Part of a small language model's weights.
Training: 89M tokens, 10812 steps.
Each number is 200 + 40 x the weight over the matrix's rms, rounded and kept within 0 to 999. Layers, rows and columns count from 0.

# down: layer 9 MLP down (transposed), 512x128, rms 0.112, rows 316-328, columns 0-127
# up: layer 9 MLP up, 512x128, rms 0.38, rows 317-328, columns 0-127
down316,180,265,161,238,278,195,238,221,211,178,179,262,258,158,184,274,143,230,178,200,203,239,280,241,201,191,178,168,228,235,199,224,251,182,200,163,170,319,242,196,251,237,176,208,241,276,228,255,169,186,222,184,213,212,151,235,292,142,242,124,269,161,175,239,230,196,210,173,222,193,257,181,203,211,154,153,126,217,303,127,207,186,212,172,234,250,224,151,260,219,195,221,242,222,237,242,171,263,280,224,188,176,229,218,157,263,225,176,193,170,132,249,202,187,270,266,257,191,195,258,177,98,223,207,204,151,220,248
up317,221,220,240,116,321,182,176,234,172,143,217,254,192,164,185,189,150,264,293,245,177,203,196,280,151,152,194,123,188,217,236,155,174,205,68,201,244,155,196,179,160,155,220,201,235,188,228,189,231,157,210,273,187,216,215,177,140,200,198,236,185,145,253,163,127,189,156,273,238,134,116,179,232,238,201,201,270,210,177,235,175,190,269,217,209,238,219,160,257,159,199,228,169,154,154,179,263,284,236,172,195,149,235,179,126,223,190,161,191,225,231,188,191,211,225,292,116,189,236,142,130,185,186,171,241,288,213,148
down317,248,178,178,154,216,227,157,136,215,155,264,212,133,202,204,249,157,256,200,229,224,158,229,160,189,154,149,133,183,188,206,247,166,153,173,220,227,149,160,253,235,339,238,306,167,161,125,220,227,140,249,177,186,184,173,177,179,203,261,180,260,167,215,145,180,181,168,207,230,184,259,185,232,222,176,201,253,89,259,197,236,178,151,197,234,188,203,190,306,140,238,171,191,194,233,228,95,149,222,198,172,191,265,163,96,217,188,234,245,212,177,184,192,208,201,192,98,231,205,196,210,192,241,187,160,211,162,157
up318,233,213,177,239,155,204,225,139,255,233,199,192,201,187,178,257,243,251,211,281,207,120,184,250,278,177,191,166,295,237,129,171,239,166,169,189,187,212,156,164,202,227,208,213,274,193,249,140,209,213,211,207,181,248,222,167,202,177,243,231,205,240,193,146,228,217,243,222,239,215,230,188,250,236,244,120,199,169,212,180,113,212,142,164,131,210,229,168,213,216,170,215,255,256,234,216,210,240,216,174,144,231,272,207,295,235,185,208,256,148,148,223,223,144,126,153,202,192,163,203,232,170,162,267,216,131,194,208
down318,203,199,154,243,187,246,203,224,180,181,179,218,251,215,190,167,198,202,241,214,219,158,155,280,215,149,271,271,150,202,264,238,195,296,156,161,182,215,204,256,193,133,231,227,282,177,168,272,164,230,245,187,233,156,280,194,215,237,222,134,177,230,217,174,134,177,183,212,234,268,298,240,193,223,187,106,191,149,182,142,243,179,166,222,228,136,164,196,242,201,235,220,195,263,199,190,208,236,229,215,148,171,194,248,169,156,193,101,174,221,224,177,156,160,103,197,164,217,224,262,178,175,244,195,185,146,225,188
up319,194,236,191,200,239,223,205,223,201,203,260,194,205,224,238,206,208,268,235,167,230,197,139,341,268,214,270,122,229,191,206,192,125,143,206,202,192,185,305,142,172,272,150,198,195,213,181,181,228,184,58,182,186,258,181,174,187,128,210,144,205,238,195,132,234,223,242,146,186,185,217,151,209,193,221,186,225,182,232,131,166,262,208,111,216,166,176,241,186,219,190,121,205,242,299,207,202,190,208,239,241,187,223,127,151,201,203,200,202,242,205,217,221,243,266,211,161,183,214,249,175,295,192,176,282,179,217,252
down319,165,116,201,190,207,204,154,201,242,222,243,186,294,187,150,233,218,240,184,184,140,214,165,215,305,238,253,215,204,220,259,158,204,166,170,193,213,258,220,143,201,200,183,204,198,224,197,216,248,164,257,291,251,239,140,103,138,185,227,168,214,211,177,167,186,215,216,209,184,215,182,205,185,185,202,177,257,249,216,225,189,203,202,194,283,113,156,171,135,170,205,149,166,206,190,179,219,181,253,182,202,243,194,322,193,95,278,227,200,209,242,258,250,215,231,193,201,171,197,215,154,205,94,171,219,149,181,246
up320,231,164,118,216,215,206,263,106,170,203,277,154,177,215,257,168,123,226,232,178,213,202,188,216,216,177,169,186,233,184,129,169,237,210,130,257,181,228,226,196,143,206,213,287,209,149,207,174,177,95,246,187,280,272,212,229,193,242,165,222,188,257,235,213,155,121,256,210,217,111,165,236,230,225,180,223,190,254,227,239,197,251,160,184,165,160,180,170,145,220,243,291,166,270,250,180,166,216,229,186,136,206,156,137,200,164,255,269,188,222,197,200,119,187,268,198,234,186,192,258,228,225,211,174,212,191,163,159
down320,178,202,192,175,159,202,185,173,175,223,275,210,151,178,164,239,96,226,178,186,160,181,228,182,151,191,213,128,183,198,247,212,152,242,171,224,216,199,207,227,237,258,221,268,166,258,229,217,148,207,235,155,172,178,248,191,227,241,173,170,145,238,172,256,219,229,187,215,127,143,139,251,216,190,225,249,270,164,180,235,164,121,193,257,234,198,142,137,150,223,206,177,203,84,199,173,230,191,144,149,99,177,149,226,198,103,185,240,246,214,215,197,174,267,159,194,291,193,186,178,211,131,130,183,164,191,243,196
up321,130,153,124,173,237,255,221,198,193,144,167,242,256,222,152,203,209,174,171,236,185,114,220,197,227,222,145,200,187,249,194,134,245,218,210,229,229,210,140,224,202,213,173,222,174,264,219,200,248,179,127,157,167,258,207,240,226,146,182,161,202,189,239,203,187,264,276,245,218,195,215,178,187,123,158,142,189,253,170,201,222,218,191,204,126,244,160,227,110,188,254,147,213,195,254,259,203,168,191,204,179,195,320,206,240,212,231,153,190,240,161,211,196,230,213,169,199,110,220,154,231,218,238,208,168,187,206,185
down321,144,218,216,201,174,232,200,192,190,228,172,241,214,237,216,178,223,220,230,228,208,146,215,242,203,213,224,248,167,191,209,168,202,226,244,139,239,135,219,143,146,245,231,166,174,171,239,197,243,281,208,200,206,228,215,202,281,102,185,186,205,155,161,285,221,246,200,202,234,206,239,203,174,156,150,171,181,189,202,153,250,180,223,221,158,179,158,215,221,182,210,173,269,236,276,211,241,176,214,234,188,156,237,200,160,197,163,189,137,199,219,273,176,208,153,212,163,258,280,227,213,157,224,187,84,220,181,222
up322,208,286,197,187,192,279,150,175,179,167,247,244,221,147,210,215,199,185,251,170,183,212,213,173,174,220,217,205,212,189,177,90,241,169,212,237,259,200,169,232,225,261,162,202,190,256,202,174,175,212,229,177,154,239,222,192,194,242,213,245,199,230,258,200,189,132,190,241,205,188,256,179,235,168,203,194,204,226,162,183,168,205,190,214,156,192,240,167,170,274,199,211,152,128,206,188,213,249,220,233,287,283,209,226,191,156,170,219,271,187,140,203,136,117,185,152,204,152,187,176,267,253,243,176,212,237,198,197
down322,168,205,194,182,147,286,151,164,244,196,233,247,207,156,209,201,143,163,157,245,224,219,172,164,151,207,264,194,236,263,165,152,178,183,167,154,211,198,155,216,255,221,215,137,223,166,194,198,228,190,196,184,187,204,248,210,308,140,172,293,230,144,204,163,199,225,126,125,174,197,225,198,248,177,211,173,215,236,207,203,158,191,179,218,235,188,234,230,162,238,233,154,195,188,175,193,187,185,289,187,208,190,207,201,158,204,207,223,182,198,177,249,200,186,211,239,139,201,212,239,208,166,241,250,191,184,210,186
up323,188,259,208,226,184,174,176,137,196,142,204,182,132,224,211,171,217,168,189,157,267,183,196,283,230,206,165,92,250,182,151,129,236,189,215,256,264,260,276,167,139,213,195,261,159,159,266,108,228,198,164,208,163,238,199,200,211,196,220,126,193,240,210,231,202,246,206,242,187,175,214,189,286,150,215,142,210,210,262,231,171,244,250,129,211,192,168,185,157,214,184,128,228,184,196,220,276,192,180,211,224,226,136,176,222,289,209,174,223,226,170,214,223,139,183,208,177,143,114,191,260,190,182,208,128,231,221,219
down323,145,240,180,201,155,179,177,168,138,151,217,180,106,189,171,144,230,186,178,152,223,199,122,254,234,165,170,153,213,159,170,250,184,236,192,169,225,266,204,179,229,234,201,148,138,185,224,155,181,214,185,139,159,141,122,230,228,182,139,142,213,217,220,115,212,195,208,214,139,127,172,183,211,136,172,164,252,170,184,174,201,212,208,186,260,120,188,234,163,244,203,207,139,217,193,229,169,241,279,207,230,166,161,138,214,240,167,210,269,234,218,181,182,218,232,232,169,124,174,293,205,231,170,242,150,194,238,196
up324,193,222,172,211,153,282,231,254,249,186,224,213,162,207,153,252,249,108,211,142,189,269,271,181,151,237,234,176,220,207,170,185,193,245,165,242,205,138,285,165,269,206,184,231,236,196,237,158,121,210,110,160,188,188,134,145,186,150,210,212,223,225,243,209,151,211,243,249,281,116,251,172,166,169,175,181,196,196,191,193,160,211,188,203,196,213,190,185,185,223,249,269,177,167,150,199,178,192,228,246,129,137,228,155,183,269,155,238,242,230,163,205,211,187,185,197,198,226,199,239,206,192,247,243,197,218,190,242
down324,155,234,223,204,203,243,204,170,191,177,183,196,204,179,253,218,269,144,186,225,220,265,194,254,153,264,151,171,254,166,199,221,194,269,199,187,251,100,227,233,251,212,274,232,161,214,254,225,228,184,243,264,214,210,223,179,132,194,157,212,218,195,224,231,156,220,186,222,137,173,170,164,173,148,210,190,254,213,206,121,230,207,222,228,154,208,194,204,228,171,314,192,222,207,146,216,130,189,182,325,174,238,217,194,194,218,227,204,247,231,257,182,101,208,53,193,234,139,239,235,197,212,127,189,244,271,176,187
up325,134,173,281,262,217,189,204,215,209,187,178,242,156,185,256,205,141,245,179,307,131,109,188,219,193,247,294,176,254,199,206,213,210,172,160,221,221,175,180,203,174,253,201,174,169,224,233,236,202,202,297,203,94,242,183,156,148,173,179,221,230,201,236,187,228,218,225,182,198,154,229,188,154,200,276,226,248,177,204,234,220,163,206,158,208,155,248,160,148,227,188,230,129,247,213,193,197,265,231,201,163,297,232,283,243,163,165,199,225,124,195,188,188,145,152,192,232,297,194,157,256,151,248,116,226,238,196,130
down325,251,147,223,229,157,188,203,196,178,223,173,200,148,190,162,254,186,213,296,183,266,153,140,151,235,261,244,205,182,206,181,292,196,228,264,164,180,164,172,258,148,117,243,160,202,179,247,179,271,223,275,231,257,192,208,222,193,170,202,241,221,252,167,272,246,210,172,182,228,215,207,254,186,193,265,223,104,200,227,107,233,204,179,147,175,182,210,216,225,154,227,194,166,223,187,119,185,185,161,222,199,220,163,193,259,269,127,300,256,170,129,184,190,220,248,253,195,201,286,196,235,204,227,207,181,222,176,153
up326,201,202,217,186,171,233,125,206,210,201,175,216,162,207,181,192,205,202,212,171,217,198,170,314,144,199,164,224,137,177,168,178,262,226,276,215,251,125,120,140,235,191,242,159,154,240,167,217,233,216,285,224,265,300,239,285,152,206,171,171,203,229,216,261,188,192,257,202,101,126,131,222,186,214,198,276,198,203,186,173,196,173,131,147,144,191,229,160,191,262,186,179,132,255,262,198,149,183,212,156,259,209,221,203,150,231,208,208,251,150,193,241,143,179,222,198,254,283,136,192,161,240,182,175,210,175,287,182
down326,179,238,214,251,168,193,173,163,158,211,153,174,147,198,202,186,236,186,189,242,227,196,229,248,183,261,251,180,193,234,299,274,204,174,198,167,241,150,181,68,234,199,231,209,265,170,203,246,244,241,241,194,139,241,112,186,203,151,160,241,214,177,225,175,144,205,197,293,178,248,129,167,213,210,229,212,160,177,165,233,191,125,246,234,161,204,226,173,182,191,147,196,133,201,206,150,152,190,217,222,165,207,239,105,267,197,149,192,162,193,265,135,194,245,251,260,263,175,240,244,294,243,311,203,159,225,218,221
up327,152,219,208,132,181,180,226,239,150,208,124,234,196,208,229,175,297,227,202,191,132,168,205,276,134,232,204,259,182,223,150,185,193,198,216,250,165,220,203,255,140,201,225,256,192,168,200,228,116,212,214,198,215,227,160,235,202,183,195,220,163,169,217,202,242,223,197,231,216,224,205,193,72,214,186,252,98,211,207,190,189,146,195,175,145,158,163,148,219,202,194,175,244,166,194,139,183,172,250,211,201,214,204,199,175,206,208,196,148,218,227,192,147,283,193,293,192,119,253,209,211,171,203,191,171,215,168,225
down327,207,180,238,149,138,217,170,246,214,215,174,198,205,159,216,257,206,219,183,213,223,183,177,292,166,201,269,143,216,186,147,158,162,288,216,235,155,205,195,154,206,207,150,207,258,277,129,177,193,240,225,198,217,218,248,201,213,206,237,160,235,255,238,187,169,245,195,189,198,178,165,202,209,199,197,200,187,189,144,236,178,179,162,230,178,158,197,186,156,267,232,228,180,233,185,174,157,180,215,169,108,128,189,190,135,164,131,226,175,241,119,144,285,210,211,241,121,152,251,208,148,209,173,231,176,140,153,257
up328,187,182,111,165,197,203,159,199,265,222,163,208,176,235,230,182,210,104,160,91,190,187,264,223,184,188,169,189,160,210,190,175,176,226,168,176,169,215,208,228,177,254,214,196,172,221,223,159,279,241,107,131,254,199,191,207,156,239,191,251,107,108,204,191,238,209,72,204,189,210,192,202,182,197,219,222,233,257,222,176,195,133,94,207,188,187,239,146,229,167,147,219,250,273,169,184,268,248,231,190,187,202,243,207,170,143,154,199,100,160,179,208,175,190,166,280,172,215,207,262,240,155,180,271,218,227,199,151
down328,189,204,146,195,255,248,177,150,216,190,179,225,227,179,286,240,211,170,268,155,207,244,249,257,234,159,302,235,150,206,124,243,196,292,172,183,250,248,225,197,252,120,216,238,184,203,185,202,201,242,251,228,207,268,222,249,157,140,209,193,178,235,179,217,175,231,207,174,191,237,180,194,224,255,203,256,152,192,244,202,247,242,258,256,229,168,187,222,196,193,213,241,230,217,286,239,174,208,238,163,150,170,232,170,167,229,214,308,184,173,230,209,301,230,238,216,191,250,195,211,273,177,236,123,251,183,96,229